python train.py --num_key_value_heads=3 --intermediate_size=1536 --norm="layernorm" --qk_norm=false --attn_scale=0.0884 --learning_rate=0.00511 --warmup_steps=200 --final_lr_fraction=0.0 --train_tokens=933000000
Each number is 128 + 24 x the weight over its row's rms, rounded and kept within 0 to 255. Layers, rows and columns count from 0. Numbers have three digits each. The size before them is the row's rms in percent of the matrix's.

# down: layer 4 MLP down (transposed), 1536x384, rms 0.173, rows 796-895, columns 320-383
# up: layer 4 MLP up, 1536x384, rms 0.176, rows 797-896, columns 320-383
down796 100:113166107187129190149136108142120141143142147162104085188124145135126150125122132101126119133089104131169100145131095052154124176101144100133149139116113107127105118161106081202147131162094098
up797 093:077148081132112146192138131118154095137113127143126166132138156110142102115145143151106180109153106111102151146129173115140108140137091135107115125099121068122154107163164094141094156110114111
down797 089:127122097105129122114152136105105152105073136139128122145110142117116128122180126090141132140144163113123083092129112154136110155107144113155142165148125146134099109100105124148113164131107158
up798 078:175122166153113146120111151134128175122126122124104108118124121136145090130156107148106105147147091125063140116159127097123130113128132112135118079113133131102125094103130141099118076090139132
down798 085:107088093128109139149136115118131097100128133105136106123132091134142148093194161125075093125093141117097125148082130100140135122101113161136115154151128143171120143161122090160120152127133142
up799 103:126151115137088145104129148067089121114088145142092128116113144134153082107108113147120155149129152136110144119129147147118124135150158172116137113164152149120165138083110123118137133117148134
down799 104:142101109142152102147095180133149103095127138097160152161099111155127126129144164094143128108128168105156123124156092171140109177089123091153097101109106124090158100170124099124164144076092123
up800 078:150099116120161119104108105129125158102147123109112104132138170118140111110149154142151119150149106118140078146114111106126097152119125104136144112122157119171165097137108153165149114101143128
down800 085:128115149141157143124099119106169133084119127106168103130132144087129122123157147127146138143123120168118119129161105129155131113137174136153152100119088092171142145144139144128120139170144105
up801 108:123139178146142140130173106160109152114107124127139101087098123119125135151134099134156117139113131118121133120119155157106112112115108158108109120149143177128118120136138154137111157158150126
down801 108:150158161168094106189166141114095133164118167149116118137135158118123106090091152141148112144150168085084169137116123151108129130143106098139136133136114084192114135140134132128121100138134151
up802 099:137084106150139126135134088124140145130138129155109160161154147127123122119155116145123142114111141152082103131076112087108132120145128132128136162133097109134141120103084130168101158119173154
down802 095:142083130139144146155101114133131134148127141114126152151146131159164141116136113050133158137119135117129103179100113150130110102081115121162143097167123054115177098137157168142172123119120151
up803 095:138142111125156150121127125174079148120125117091102106128120127156148149115121128105077153127130085147076184167151107121141121102142082104166112127106129136142117121110120126106115144125086176
down803 096:159099112134137116147182093133138090187132134076142149110154139111145143149186083158149112120147158141113149110145123107123143101121170149098083122130152099142096103106121122084126165074111153
up804 091:159120110106126062177141136144129081155128148083123127142153139105063148137149108117127118124143136124133126117141111120165077184130131125077112119133134108111105142121157154167130058164150139
down804 091:121138120129136140162111111139167170055111180143121165115102120126170088122118140146128140083108110126119144125122134113124134128133118098178139076125095132142138130148094129155154176115126148
up805 094:124108081116150136164150159092123101153162091163118154131125165129145147106116146140120147142132105139167102138138144111124105117097132128114140162135115115117142102101084121109140162159074092
down805 090:135135151116162133137094118117178143130130136177113112125117095166136134153156099100126101135143141142119156148171128147118127153125089130164110163131139152146070116119124101123112106093194142
up806 089:134133163084099102120191128160144104121146195114155170128107158148136151107110118129118154094112129138118144152108159136140107125136127144129142151091128119112155165127123127115093109142126108
down806 095:116088080119110165134101117138096127133150090131124112154106121179123082144132098107133129154117127112122130159133121150094132145168115090133158106126123128154081102142138152144064121136047087
up807 099:137127161119178126100124121156124142163125148097138170137138115134108128118143130151158123147096100174112138112129148117112150147140136116111111105116135150078133073115127150117109113152136136
down807 103:140121152123099065093147124118138131108131137144077111138138115101118070103188130163157136096085125120146127165123101132128122135120123078109106134098144147143144068123123117133126168069116132
up808 099:121121174113100099165060144134119066160088130119162150142131184142149126094147119122161127107106165156153132174096145098126095161164134105117128118148106133117141108144094078145167106142101114
down808 096:108097118117111102099157123142089124119112139152118107120133192135150143119086128121124070127155099160106139151141076138123127141117145158122058136146076142138145118103143093142111157113130129
up809 090:160135105141128094096124094070111102128102162149147110127135126128135088160096164138109127137131132115129126147121113131130123148156160070193075120147123125138053153121136129117151097113134134
down809 094:109120128095120124149138118115155110126155155121126093146121135107124105164203113126135121098096126136179091123118117150120131099144173091128142168140106132149121074122162121141122159164136165
up810 105:138149078117123129108099136085136134130130150149126152128183114092107111129114072148139108104108129131139111122158115099151073120163140121142119140152123137092061137108143163129135156121122105
down810 103:134089154132169103132177144127155135115148110161135134101116110132096125104110124113128142138140136108126107183144124133155094116137111154136132135103079126101124124136133102161141143126145142
up811 114:110122132105086152130084153134136119092118149139146117165100123146110111123110104141135142127136135135129119148142118116154134139126157130119094137152151104085166137163125106129125161127049128
down811 129:100132166159113146175141160115159095135147138108140081097127120138150128145162125118143092179085102127135147118089105134124102150121163153143129137119124070144110131159158110137123136109108101
up812 101:129112141093109104109168159066108115141122183121160147158105124092123089116111179139132143064128108099116103144079139133112123142144142127134151094108105122131099137070142135177119091159086130
down812 090:148137128156104153133140095111097130119100120150099100134101138129116075157172107145093119147137124124096162129178145146121157144104132133173119125149101139112091155098133103097119135126118144
up813 089:152098142094148113126150131137109075082102169138159128129106111101143080150160105140097085123154100145135125147083104099121112116127102125098107079118075134130108122129125098109109111152121079
down813 092:128152100143157120104164166114103128137094099140127148127116118111119146118166147134120144091103140124097130105141173125132180114162144157154114129151154114115123140107173122115131135120147170
up814 088:133103119128159132127158123163077130125129139090138102106138141117133124151099166134149157095084141136108148148139181133117128121129140102136134142109124158189113133141081099125134121073110121
down814 086:079094118115140104152161165135122144141150107149161140090106105145108139131114063129114146155167086129133124116142150146126112124095133123151134100090129134085130128171142134107123112105171149
up815 117:125152099174186134109116099133152134115151104135149104144186143120109055096119130133116150119193135119125071134129121117171146096141117132135136151137132129112085085159103115094168130131133050
down815 126:134119127104111132135111124112100135158126162109174143109122138127103107118132189115096103153071188138129116129098143091164131180102130158137158150143128140142129135128125094126041110134130156
up816 111:097092096143138141135105121141093167159130120117142134126117099137170133202131136091156155102174102114177121114127112140146099153146123142121122104098106140108140119091091128122108155151076130
down816 113:109143130140143144119111138111138140135126143171097080126105086112140186143115090115123118102140149097084132145094130082169103175134093094138160104124128129144097138116111117120113133108169157
up817 101:118163122111129110135132130110168141154112150126125125134179103137146120111112121125114134151112104101151118127134135112105154087097092107095140154101141136083142108169133145159106096111117155
down817 105:072078153138125150122166147140092123104165131105122134160086095108104125128167118106136083122107102136078119149174127115121118139132133100109130146144125145144075107107131144115142102109129139
up818 072:152088149091126126159101170125134130105103139155136153119130144128116144160146103132180174141107145083157110103135145128103122126131135145128110131129118090113109086110140142115109081131092115
down818 074:096126150102127142135107088114113123125173156111123101146151111152147127147149131142106107117092141126096097099162060126134130085114110151121111144095105129148108146121134125152153137132145115
up819 109:155115115140182163132160161150154136140133103131165127152161072150125134132154176131125108132084076124148132150129158133146142129135148118112092123140145148140122091144136109173100139074148161
down819 107:163147131116114135093166159127143157129116130149141112132089104123128112148128144141070115094140099170124138122130143139123115137148112144110091160131094132133168144091100142121095096116139128
up820 119:161133152137087108117139088108125100152125101102154151119093126154123122137117120105125152126152149144119139107107122143144155141129107153123136131166079129143132161134088134117117089120103128
down820 086:111130135147129121121125151113103115139119114123137120141127148131138118113000089098098102095108131086130157090109137138152148114143097103103134119145145132113124131124126130111147100113147126
up821 105:133136062168123120150175114163109163137137104106129127145099136066168139088174100150137136113109124130133124104128150136110155179143121125124162145152148113125104146132166111098106151130128169
down821 096:122093129113137122143125102189095115123155095116143132153088114106173136121146108142106130140130169146138162142135119121108130093153132120103116091160154131152112145091105154089144098109159078
up822 092:139082117122094126099099167127124109157099121087135079118143139133155165129100125133150114135106161134166118152132153157090182116161108127140157160079122137125124132138097116093127099108140082
down822 094:168095107087133125133148107149184125135175117133101145131114149109123139151210125091103128122127127131127124149155124126125112136108143111116142122130109075072145126134175110135116135066110123
up823 105:134093123136123122137146160148123098103153118145112123155141100091149076178134081121116104100120135158156172163100098103100104110162121158145150095149140134117122096134111110125197140126129097
down823 091:147101157153114115147141126100120102175108127154158130109102164142119130096000103096126101096142124172143096124122093134127106160140110099096113104125127110145138105116136131102154118131151142
up824 077:123102140139103120147152136097134122143124142157130106129106107086129150100161151113154174118081116131101139083141143156093145176171117174144129093147124149148105080066121099127081112150129105
down824 081:093128114102146131085095140133152125114144105115152118102103156124125130127130128121172130141111149107105111125150099125088133122106096146153125173095092112157128165131139158146116157136113133
up825 097:176121119126115127144125128140137159154139148128148126191095160082130150089157134112105091121117182104128173110076133140123120162118154107114148149131090119133093125162138127121143122158122112
down825 100:094115155156109134120122097100157113141112136123161100139097111125098119125122115133082119155135076140127156135107106116093114139112093150086106138112160102087117111139107128114122096143116124
up826 102:099129130141127137119149105110113132096143139116176125151145122075163105144129168112106110093109149123164161134133167129173095140078136126143129131117124150128119104132120149081181115134097123
down826 090:156102169120126104111108100047172172125176076141114112111109111102130127142161099153158141139095168127111172127128118153114152124108143086130050119126126115132101125093118094134144142125176182
up827 088:144136112141134177090156116077130131101154100175168143102134151145125124095141098163138129123117085117140105161122122146114117071132159090096119141139146127104129128190105137087156138113128127
down827 097:135104095146134129153100156144146127119132073113092140138102083127177098144139138114106110129105158167120132110124146136092118130095142148115098157113131127088139133095132161138122086152137127
up828 104:115088096152118141111115106133112130105156135163117124124121087130173146117104148124153167143098136144102177106114135121127106155118165141104186117107128098101134141125142131117114088126135121
down828 104:145131139124146121172152134156113152127088093113146103129113148112107150102122101134114102164156136156118170124164141125140127089176142097156094168176125117137125128155149127130125110126120153
up829 107:134129107113142133115095157153139150125111169157153154146151111133121102130119121119153144136139163136128152131157131120130096124125099138109111156140172170144117129100115093157162142133151137
down829 105:063124122134090111144107122157135123129112152143147132154136123076131162149171165116099143137124137092130127144156096112117125137128097115098129124158142121166139125152071131092120154138116143
up830 106:125159146164106115169103091166076103115107082140102144164148120100149138151117120140144099154164088144176108098107127135106165096135148118167171175145121158138138132186101126096116117105132122
down830 101:105118128127114154162100146127095096125105114081120132135123128095142112102127111090130109120130147110131047147125097118131095080087116123118095138137107132103112169142154101153180131149127123
up831 111:117117141100119160127091141142047095153140113106111136170118135122129137153140109149157162150155133135136087134125144135105134108152166119114146175128111108103174136116112124107082112151144097
down831 094:096130137111109161152125134090080130141109074120102141139183119122140101129196086137121163123124139114153107140096146112112150132150137121112170169100090160149155126103127087117095128130133117
up832 096:126151138125103135149148156166172143136109139142139140174134084104158119142175111143127088129127170093105106146106112095101130152156137152144112158131157123159123160133106126111166115156160078
down832 098:164149105140148107123117116103120111131137158141087121119147123108132142168057127138154109138110139133115140086117124141141103162085143141120128149122112137139085129151091100122163166103103137
up833 103:111088118113135103144137110117119114090164150121140091095126180119121102128120139144110096163126171127131137142111133134129116148119084130131148118167143106114150141102151099075132130116144135
down833 106:111155089141163131125135113123132127142105138108129128132156089102137114123059125155123121148128135160093076103134149061113100115126131107111131125136122115111107161142143110085085109128118115
up834 104:122161147115154135136144100162127149151172159112133083190105154144080132151099134164149165138130129176128092136152142117121116099107097074163114150115152155135150090116161134135131146171119138
down834 101:111132107088133105127125133128119130141129113078132121142120168109105129137191148150110116136125109103116129132117130134120149105150137097082167104112126105119116115095123131117115135138105114
up835 106:133129100126139087113136128133119171105137169137112129150110019131122153138107138112167133132111104113131140073119149091132114120132132118097130121112122102155138117118136115140105140101095163
down835 112:147087129124150101110160125124170088129137143105109174125120124128152116078151079112125124123115150118192123153114138116117155117076083133116094154117137151142082133177141113121115123141122129
up836 119:084115123118152132108082066150129109110096110129140151136122157105158109167146110125129135155109148119070122172079144105150142139144092113130131145166159152163084151091126121090121134126138110
down836 101:165114146137120095156158127141125145138120131139131113139131136135174142095032108127136117134113126099161119102143102129096121168095120148142114157132169151152122154155123158108141132097133149
up837 098:121111074133147173127172120135128177130135154102124089134110122156084125156125139142154141115152118146170079128133117108118126112120105133183150123106116124163159137150127124139142115123078108
down837 096:148144149106121135147128120138167059140139138127109127121114140129159123127150118130162066142117118100104149165153130142116126121143137193153152114111154112156110107109119105129129119123138129
up838 127:158114121162092121138112113124122134151126107115137083148121144115091138147096124134125115116124104134144148125112155124126125114161128124128139096137133159093160143097119110148142134116167070
down838 126:090155154136133137064119131156143138152169106108136150100154136142079105120125134136146098166112120101172153098140116124117149167108195129106168132115113147112146144125125119158074120118174144
up839 092:148142168112160112120125148149132141168157145106137151160158122135074119129141057129153114120136135122131145110109143128155113088096122092124120115107173165159096114094128110147109176101117114
down839 094:111109100169145175106135155109122167148125146130129144133172167103088093114005125111115114154166148124134159095129113124131151140139111130145122084117120111142091100134159178106163149090129131
up840 110:144119150133112114140140101119162176207148154149135154153153104102093079138102109144106109111152145083106100084112148062151160144110168075151125177096171172127120091143115108143118137127100119
down840 123:114119162132152084127137127135181134090098082190105078105084145134144120130121146121083123102159128090061159148152133102128149134105088136127126175109145125141114060116119142126112154113147126
up841 073:081162087132173110117150120150109135090122178104123125131122111115119154121130145094143130119143099132151144128142133141119106130066165130156129134133107117134152121141093143110137076160113121
down841 076:125146112122102141158098148156149123126180133179108172157139124168142136131210121139143110168087156127109120119139123119097111119166129136128104162110157122134123148131169104159126144071143165
up842 088:150112141118115131139082125116111124159131114128121149105135106113146116180117158171162143180134151116123121120114120130127147128158161082123138137136130116119115157113170123112115139109100075
down842 079:139164117123106132134129159126112145101123142121140129181122120147119118079097098102100108126100117117103127121124115142113100168130087151134108089112125131167133101132108140162142124154146168
up843 085:112119102103172104163112139158148095148191166131127183159128153145171144157109139162170123146130118144122177139119147152117102163113124100140129146148138081130135102142116126125171111083102151
down843 090:099150158125128149123128112101117147157155113132109118148110128147153110185255156126100138159080139123113104178133131085093090071117142124129136155126131150119131136129120116129155133134142129
up844 120:144136122119138116173132122121095124153098091140153146131102130096130133109137128169105110139144125148163159126124095093097132125082063148104103162147125104104121109103155153088097096130175122
down844 114:145121086148163096073138128113129110093141098157132175104106075134080117158060119088095106101112149134119100114132103121145136113107115119141106132140139122111086127127084107114123101111171141
up845 105:109114107126116113109122113160119140160114090132127112116146150150117152156100111155140152101105160111138135128091128170152125090134108076149132130127099145148190093092117095153141126128140121
down845 105:087126135125131128095091090124104132139116137101175120134139132125105150103107166198133121138114117096103120092138138146107067076147174143149164114151133175106109132129141102110159129145165125
up846 104:119113121139120122133133111091154091138163168140077143102162103138152120142092101104121159100123141080073099127072106132133114127134125197130125134093148152171122057123105115096098107166094146
down846 103:095097115103151175085105112088107113120108075098121127099146105117093092149106150161112105175156122113118113138093163139118099118142132104101164133085125167142155105108134131106111139132153100
up847 111:090078136127187155113148136148151172084150110117126071165094115168133112107128151141126114154140128139093115111085078111123184088137119124130126144151146148135107121142108118187103150079161163
down847 105:131097101135119139131128123143121079143155136072094129134106134128135093118149184054097122115135148145144143097122145154152134109146156086107152085122115148130128146101191126125152083086114081
up848 084:141113139122117147141115112089167101148118129114116105120119099118130114120075122103152170160116112121111110071141142170110136177151136092127113121160152125139119119132088093089109130116155093
down848 089:112125100137165146110142133111116091117169100120145126084105159085154143106146110094130098123144125115122113092161070100135140088113138092171120140171125134158114110108143124195091117130114149
up849 072:178176141077129106112151106092117138105095118127120144139139136138127169123118133112121088123115127122163142107114118142118091155091128145115090161132149109161081121148090119077144108178091150
down849 076:127142131166110139165129153119164143087126111084133113154157107104130133107134113157164135120125137145065085126115120131125207091146127146104138134090110145091121149114163078171123136134121139
up850 115:122136085110147104143139155134108128140099113125133100160131116132113122134084122152120116105115149108152140130153157116115126095150111134126106092124070145163133107096110087136123117133133095
down850 120:122068096128100089071130136099096090140139116104126114145143133107102119078133119143122132103119108139113105131112120111156135143151152110136149140125102150147102153069133125151105079080101128
up851 106:119116160158117142087117119105118155127109166137100134162133163176144138102085094123115100127157092124178140129171131155105114150149108130153149131157089143141105088146123140163130121126129110
down851 107:108103156119098116145141116153140140165110152135143146172136101126072129134153111122120147113154140083145117132126124133128136126127117109141119142100143171119079150150126130116151123159136139
up852 108:176124120115131114126143108143103103113140107158154142150128092116140103125069124098143179150146125149108134107070196158095112086113122144094108123146109138138139130103122114147139133186131155
down852 107:126096109112099113115120110102097102123149170127106145102096126127112108107177082100120134128114132157164082094174129129126140085154128130069147139082106129139118135143171119143106129118104144
up853 095:153165139126141174128174133139105129140130138109134096124148174135084084127099098142139124139129099145140115124147133157151151150133138111091137105113114111109139120124123111144141121148137140
down853 100:122128135150151116111142092153105105101097155131088187125128108159139142144168126156092124123142166147137130095140139111142166130121161144142148146172140124147115113106164106115154119110157129
up854 111:095130113159144072116139117105156096132150139143181154189167116103135110128103101146089101139127107140110128117084146152164144112147150150152128099152138146141114130117144110136112126133185180
down854 118:126148113169126103113126108140131092111077111146098138086128158169104140125170146126097094090135177126131123116145124155083143141111099143141168111113128130132157103156092084106145115093120118
up855 097:135091165118100142109119101138104125146149144138109131077155154137142132118129106133163107102125156121112141109122146109097146158115109094159108135109130112126117142153095108160159106150125169
down855 095:118093051129144146140143123151127107142100086142152122123131151079076090146087119107142133081122131140105131132123139158125102125156161154129167107147097149086095154099155077122091123107138092
up856 102:106121121105116135069127137159087133107122126150133154137126107069113170150114141133129112157123091095138124113129119151145106121160152130102092092112081182136171134121132110140114141171114108
down856 086:140132159152135091193143122106141132141068143127152142117115116137133126119000114121110100102107122139138135098120155136115115142129103112151140144149182096130122113130119129131157112090184176
up857 101:162106134150101144136134125100141074121139124096108133109121119096108080159131156122124123083135113125125167149133110101133117091088133125156128130158148130157150101139061124125169114096089145
down857 102:108177137147154128133069147135166115119071145154098112118179209098149083110156151126139150117142139113108133106137155155162118160099112087148132149122118132103088117118131104130123135157127119
up858 084:106133185148162122078144127126077155084142132134122110111101116138120130105145126152145134147095117097151145156143124139126096106148170130112119100124107108151124071105122163122144108167115079
down858 088:141121173150127137154108143098132194127172132135147156106122173141109140117163116115121133115132141125110103121115141124168100162094127093134099148145120089108104104136132114118115098136122160
up859 083:098110140125146115094174149126118147159103139140120154130115129137132152134132108156150108129167118136161141136099106116147099144140102122121077119142137113128143102130073111148111105139115164
down859 088:096090097109094172137125157070148104126144112124129141120167118127126142136214124170130136156119162110113142101150072152081152130142141124111118165098115090108121140139132146132187119128143147
up860 070:101145151139142136143109118126106083154118130093098099140119099141129144134120118145077106128151135112185120139129095136154106135113145154099150111169107151134117087089118103173152131147142097
down860 082:143108152115110164122148139132115145145114147133146166146112185119123119116144120082144140103097123123079112114172107114118136161088166103104131183124095147109098156103174127148105117129109135
up861 102:102114158098135146125150135158085173184102132130147132127121089140097112144103159130157118112126123100098163143130116143132193103147145149110129123101138111129134125110166122073141163115106122
down861 102:123149109148147154106098139140101121118126083145121137101095149111133118071116073154112135133100160162129136130125127090120110078105099155074137136092101143103159085074167143129140156122150117
up862 108:117096160114163111153126129150150197111175132158115115138143123110133149140132124120123175121134133173127111096135147117180154046107128113069178130139087158080104142138114131112130130125109060
down862 103:141122138085167144105160140127134111172148108125105127094125141161108155112143120095111127120103108162123158147128145136114103149184116167116139129081135160148135117140133155101139103124141130
up863 100:112080147143128143185109130114107133104091114164097101128165069132141165123092109091144136121130119138130135108138149107136111133112166132108140055137125135091144122148147122082105176167118113
down863 099:129132166112092151099129061108118137139182159102125145110114108125129108142179116115117103124120162159179138075170112142127161124116143105126136151130123109121106108142130162111150127120170165
up864 081:127146103134137146136168099084148081139123163094169086102148061152165125158104125108120135111097115151174140109139144109130108132115111129120135079121129139140137110139140131183147107103120135
down864 091:123108163083112134114119133128149193134123132159126137118114182121126146116179098121151141142135140134080157126133108143102119104148150142095156112129138116145111102143127142082122121122125116
up865 099:127159145168147108129145121168122121138131156096123135154156154162150124116129083164143121101129108128119091131163084124105144149195112136133124162060127117116158158121146163135084149102101133
down865 101:148158158155111172150135106126135142167122186128106130126134110100141121137143133121074102140103133138131150140097165162091154141164102134119132159151127091137104184143093107131172146122101133
up866 103:110110131098146147138164094140144126111135142080160120117113141129098104138125150146160151129102160106129149183136133100133150091133078127135171135140141129106129152161105092156125107127163159
down866 098:133059112137153169125129141132111145142168118120152148099154159156143137133110121095133140194139111148105115152112100137117109148126139100165102140117113139082136106091161090127185115127118140
up867 097:135150094126124107154113107125147130108155110133154129140094119118180178135104152086116108140167129113131165094121105114107098067132152155135148103084129142094157141129133102132117106137106141
down867 101:107091142156118115141117112161122117118164092107145101086116136133150114143102137170138118138100163139131141136110132121077128105169121085130122101107128149144125128121141141098122145066111136
up868 075:153116172128137097140097129121132123110141121151134129096170125130128107164111142158159107098143102138073128130135189131117105107148101053116121128097139116129111084132109164090128108114123124
down868 080:127117127111115157126120120157150126168104107142116120169132165103144142101217115123112140143065136110123121108120049095131141160116089157152157137113127123140097171068079108179139168155139117
up869 108:121060084079088120104117169088196107101116160118163147170124120160087155131143121149131114080126109111117084126144145127142143133141116061121100116154153125109148127098137131058139101141113137
down869 116:118127128103142161150163101113150112119088115061121162141127128126120151108214117131107148140090114100054125159096129170131110124133149139134141097146140125141143179077143144100207152109156114
up870 100:145111113103157105145110128160099141162108176140096087138084142115086127110139093146163110116120105075097129123136127135110111103126091142139133151111119148145121065109136135147137138146134107
down870 098:130121109129101121092139157109098110152127147139147136109121162144090131114119125100148121120103130151149123122081094130137118139125108163164136178140134148154116145113131152068165126135102131
up871 099:089132169101094160136090120106178109112154144167122146180104105108110146105135121119131146112127094145115110057133147085136103150109067176151143162086114164127133138117132115164116150140139139
down871 093:108107098128150172106136097137123112116150087077130123093167139127142134154175149168127116121106167128140119136149117168134159098129172120139109088125133127177113163139132159138089130111134133
up872 096:136119135146110131093123082140117128107144104156147133155101132138158119123132131117138120166124103173147078098159144121128098147162179094105125118122137145138152155161123129103143129146093117
down872 096:148139142095159147140146146080119107113135119121139111140157168137100128116137078109093077163123150146177156087149113125125185132137113130116145125155132118142131133107110123121171073140157120
up873 090:086123124138155122126108110134101158127139161151128108164113123136132102177124123151103135093155113153120153125075100128151165073132154135110135123166132097103129109128097112121123141101089163
down873 103:180096105144115133116105129098120167142123079117133137135121165150164180116132088115151138181090146106131100123087148138103143138139175120148183134133157105142103118168128142130138131141167112
up874 079:132168155106164109131077154116128178158118169081111144136156133142144157128108132163131153156127139107102146137142133155122105143121132157133149161117124096109111146144161173067110128098169161
down874 088:132120079099116126137098161119141108129158152167141147122114136118172090130189095090149130145111156124102148120118100084157143123159094114166124122104092141126102136137151126125145105125091133
up875 105:152090100129122145120124132089166128148118135167130132133104115088128100142106114151119154123121117112172130105110059086120104153160136145130137150117156132154164172121112102144147127144077126
down875 105:099152125110178120129150138079141108128107145114159148138135110099142124105169129128136171137146129114114138175133148162114183122100098117172166136107130126157122133129092111143158152153158132
up876 103:171135135131136059100145109166105110183083126119161100138174138133134148099110093147130155129131095121104158134151113113126136169149121131132110128120093143102128178093109134123112167102136136
down876 082:143127113144125143118145117128153182145118150161135145142125103137114114145000100097104102104128117118144137147129137154131133149139114108109099106134103155100128126142105134126156091121138151
up877 112:093141098154123122100136106128130139120128148153158149127117047149122087115119168173155155080146113137106104113137121088101143106121127112157120122184135131128147085105148119117150167106121124
down877 107:193101075142146124137157140155126148074105105130118104107096096116108124097123108168131099161119144109123126121138090105140103135138159140153134103106130137098157111167153135143151144102078112
up878 104:093123154116137124155081106110142189158126111150104137127139139130185154124084124170102152099114105082124184104138130128153102083106137140073093133116129127148181155141161187127087143097121108
down878 106:124145120091157135132161121134100117133126162093110141125091146133149129112119119078173135124092096145216144160156089119089143085113138105142094107087134083083117131119124116117098128087121114
up879 096:113110133080141104144163136140155159154135140068103145136145117112160097117168096128107145137120144104105131129158090135163119123115130141164130127174086166086145134164122133160145124144144137
down879 091:143131122149113112133116104113106157140119145164106131096132123101107133101000141131155140127142105094111111083134139133155137121121080133089150078143117125136128127106138148078096141141134145
up880 105:091075171119119129104115093117114116168164147140129095123116123146131070136171155148132137128115140149115147142144122125165110124172079113134133172140089087135104157137126112127150108134101122
down880 082:075115161141086112113142121136132111131119122110139135133127135126130125147000108093108110118162100148057135115153114155114067174123088105098113108192095110143130135129107135126140127126125130
up881 112:141095152115111139124139107134132095083099111135127102132126107127179128143091139100135132114139085133124122114136124149160097149077127139094116152121106124134130111151131124134136110163149152
down881 122:142126167110151124157147118105064146157139174096122101122127084122097119154082123128167117131155155182120101166140134137096099080089146112127128180124162110149097121122142090100079091118134133
up882 096:117125158150125109097126117126131155141148113152104141109170088121150143131153171117098121124112130108107130137144127103118155107155101179101126132094113144122122129173139140147107113098136136
down882 082:122139139120129120118129133111107131110084161143131142100115152111111113121000132104123095115123117117067160134139128152100109151152098119118125092158118123098107124124132117084129118112127143
up883 086:179120080135107115112142141140146125110117141126118127129143124150154082136155089148155131115152102157150161123113139117089157161138116097058098111116137142109105112141096129054134082154166101
down883 096:161149183150085117154078142120133101142141112125130121152107163108135132171144118119116095152103129134149124113103134146110115146117100101110123106149125081130069130109149165116164123127141144
up884 097:112127089135156156107146170082136142154120097130177122114109166101152149147110132126151123153100160124156143111125121124140124128148117165135154118151084096109136188160135097110071130102156101
down884 104:122155128170120101134121142117159116156109154153102124094135123135146133165168090095147135114111104146116158133140114171110129127106146157142097169123180133143130109110099156099122152115167053
up885 099:132134106110153100097115069128109141104117108129127105135140111104123115138100143160150120145098198124130123103112160133167135152106095125132148094136117079130107160148125148112097147113119150
down885 094:188131167142145131131155140125100110123189155129133132110155127134121104130171113132102090144094122129149165141146128162085130104112190116108119184114128154104120131120137117134110131181101137
up886 100:147138162111148088122141124142201118125135159126070125110114136134123110109130115101123139122146168083146123120129119084137098129112139133168139140155110092118124108152133130103138117117109144
down886 100:135113117119147105103115119172119089107099142151101136125142161113109143120151105129103150128156137135162130138177129117099122178134141138136180131104091121119145127170128112104110132118090112
up887 113:121139102140123112168160052085130153117082101129106107116111134112127123120120165105165159149168102117096150118161116128144103131105123135150111146133175102123126159158126114125111138118151129
down887 119:143109159115153141111104126099128150169177155129132158097109127139136146161129151088137148141114117121132136119104109091109137131137184120113130160138150124132116140158104108125105121101149115
up888 102:086132117146147140149126131099124121099127172135107087177131133082127184127112102169123148121106159114147138099132167141137135145155094122121165124148131111097136138095116131091121120121115123
down888 101:099123102129121139112178105123164120123133136130136109103172118159086124135136082150150133128063134087162107109150116066142126104109161116099137180119098086061157123145104165165119107077091144
up889 106:105103156151103138153121096119105149103113101091100153160134123130145143115128144102140147161138146077097089148139143130138147105165103109147128130128130123133130149137085146093156164153117073
down889 082:138140148115140115128138124120098109133127149137132123136109127144107100106000127136133112099132116114090135113128116113133105136138109146120116113153130114110085117136150120107125103104126153
up890 072:170087135139121146109160138139135094144142106140135169146136136132114099125141158094144132127130144139153125102130114071131116124157158145128108141170137164184128130162128153101084138167146121
down890 075:076117126127138132130095123127141152102134141136134139082126139090142133125155102115101123124123135129111078111116113165108151123124124151126131136140103110138100116150132118140089143130127116
up891 101:129140168125143120116137100137113131135130092148145102074176122134117126133116135119176169126105164131125155148120175122103178164118150173123139115148158099109138164169123138106135112113123154
down891 101:149117160120125081100104089141108117174091130118090113124124118096095129177070147121125104119134166114190094118152098111108085123122133125129137159083158094145114138122094145103151112137127147
up892 085:105132157135113090107131107113162166115141133133139074125151077137107105126137107101124136127139130127121121129170110079180116119163125080127146132140154192087154133130118097153131127148172138
down892 086:128112115102127168152098157160153149156142120109102157130132153131139153120078108132128117112111133105082118130126154153092113096138101090134159151121131120153119080106125128091178151136124101
up893 104:147140141087117116134137132101106090113155126118145095103149161074148160104128121100123131139162145136133112133132182140136094152137114105117118120169142106147129098122092117073144136161081097
down893 112:151160111137100142141139135145154147117110136128133123146138119174146125157113132127109143141136133127135106135126125129147112116132125086176147116148128103132116101133101153088064150188154124
up894 096:129109107108097110104129117140025077134104180138115111124129142093145117129153110119158146162113147119143137088103138119138094167100085109144101110137085147156137139150086141126140107134114155
down894 107:142102156123108111127095125084170105087128150161159134108142131164095159135029140155115077118168130131149139122131104126132127107156103140149110080152162126136122103139138118126121153088135138
up895 106:091127145117170137185099127168117132099156193102148161142126135137171127151154143128108124158155113143117141137111149126098201132132163139120097061148085120125118148116092078155162143139130127
down895 109:108076126123130118129150092166094125129087142140109115175130088138147142170085102091124123155135141166155120120111121157104078137156103114134097095116147102132137079101118157101140089122154114
up896 102:111054141156098159105134097137165162118144134129166122132107174140131178128105120122102127168148133124158119100165105104158117097114110130123131180154131084078150097127138100116143132121166126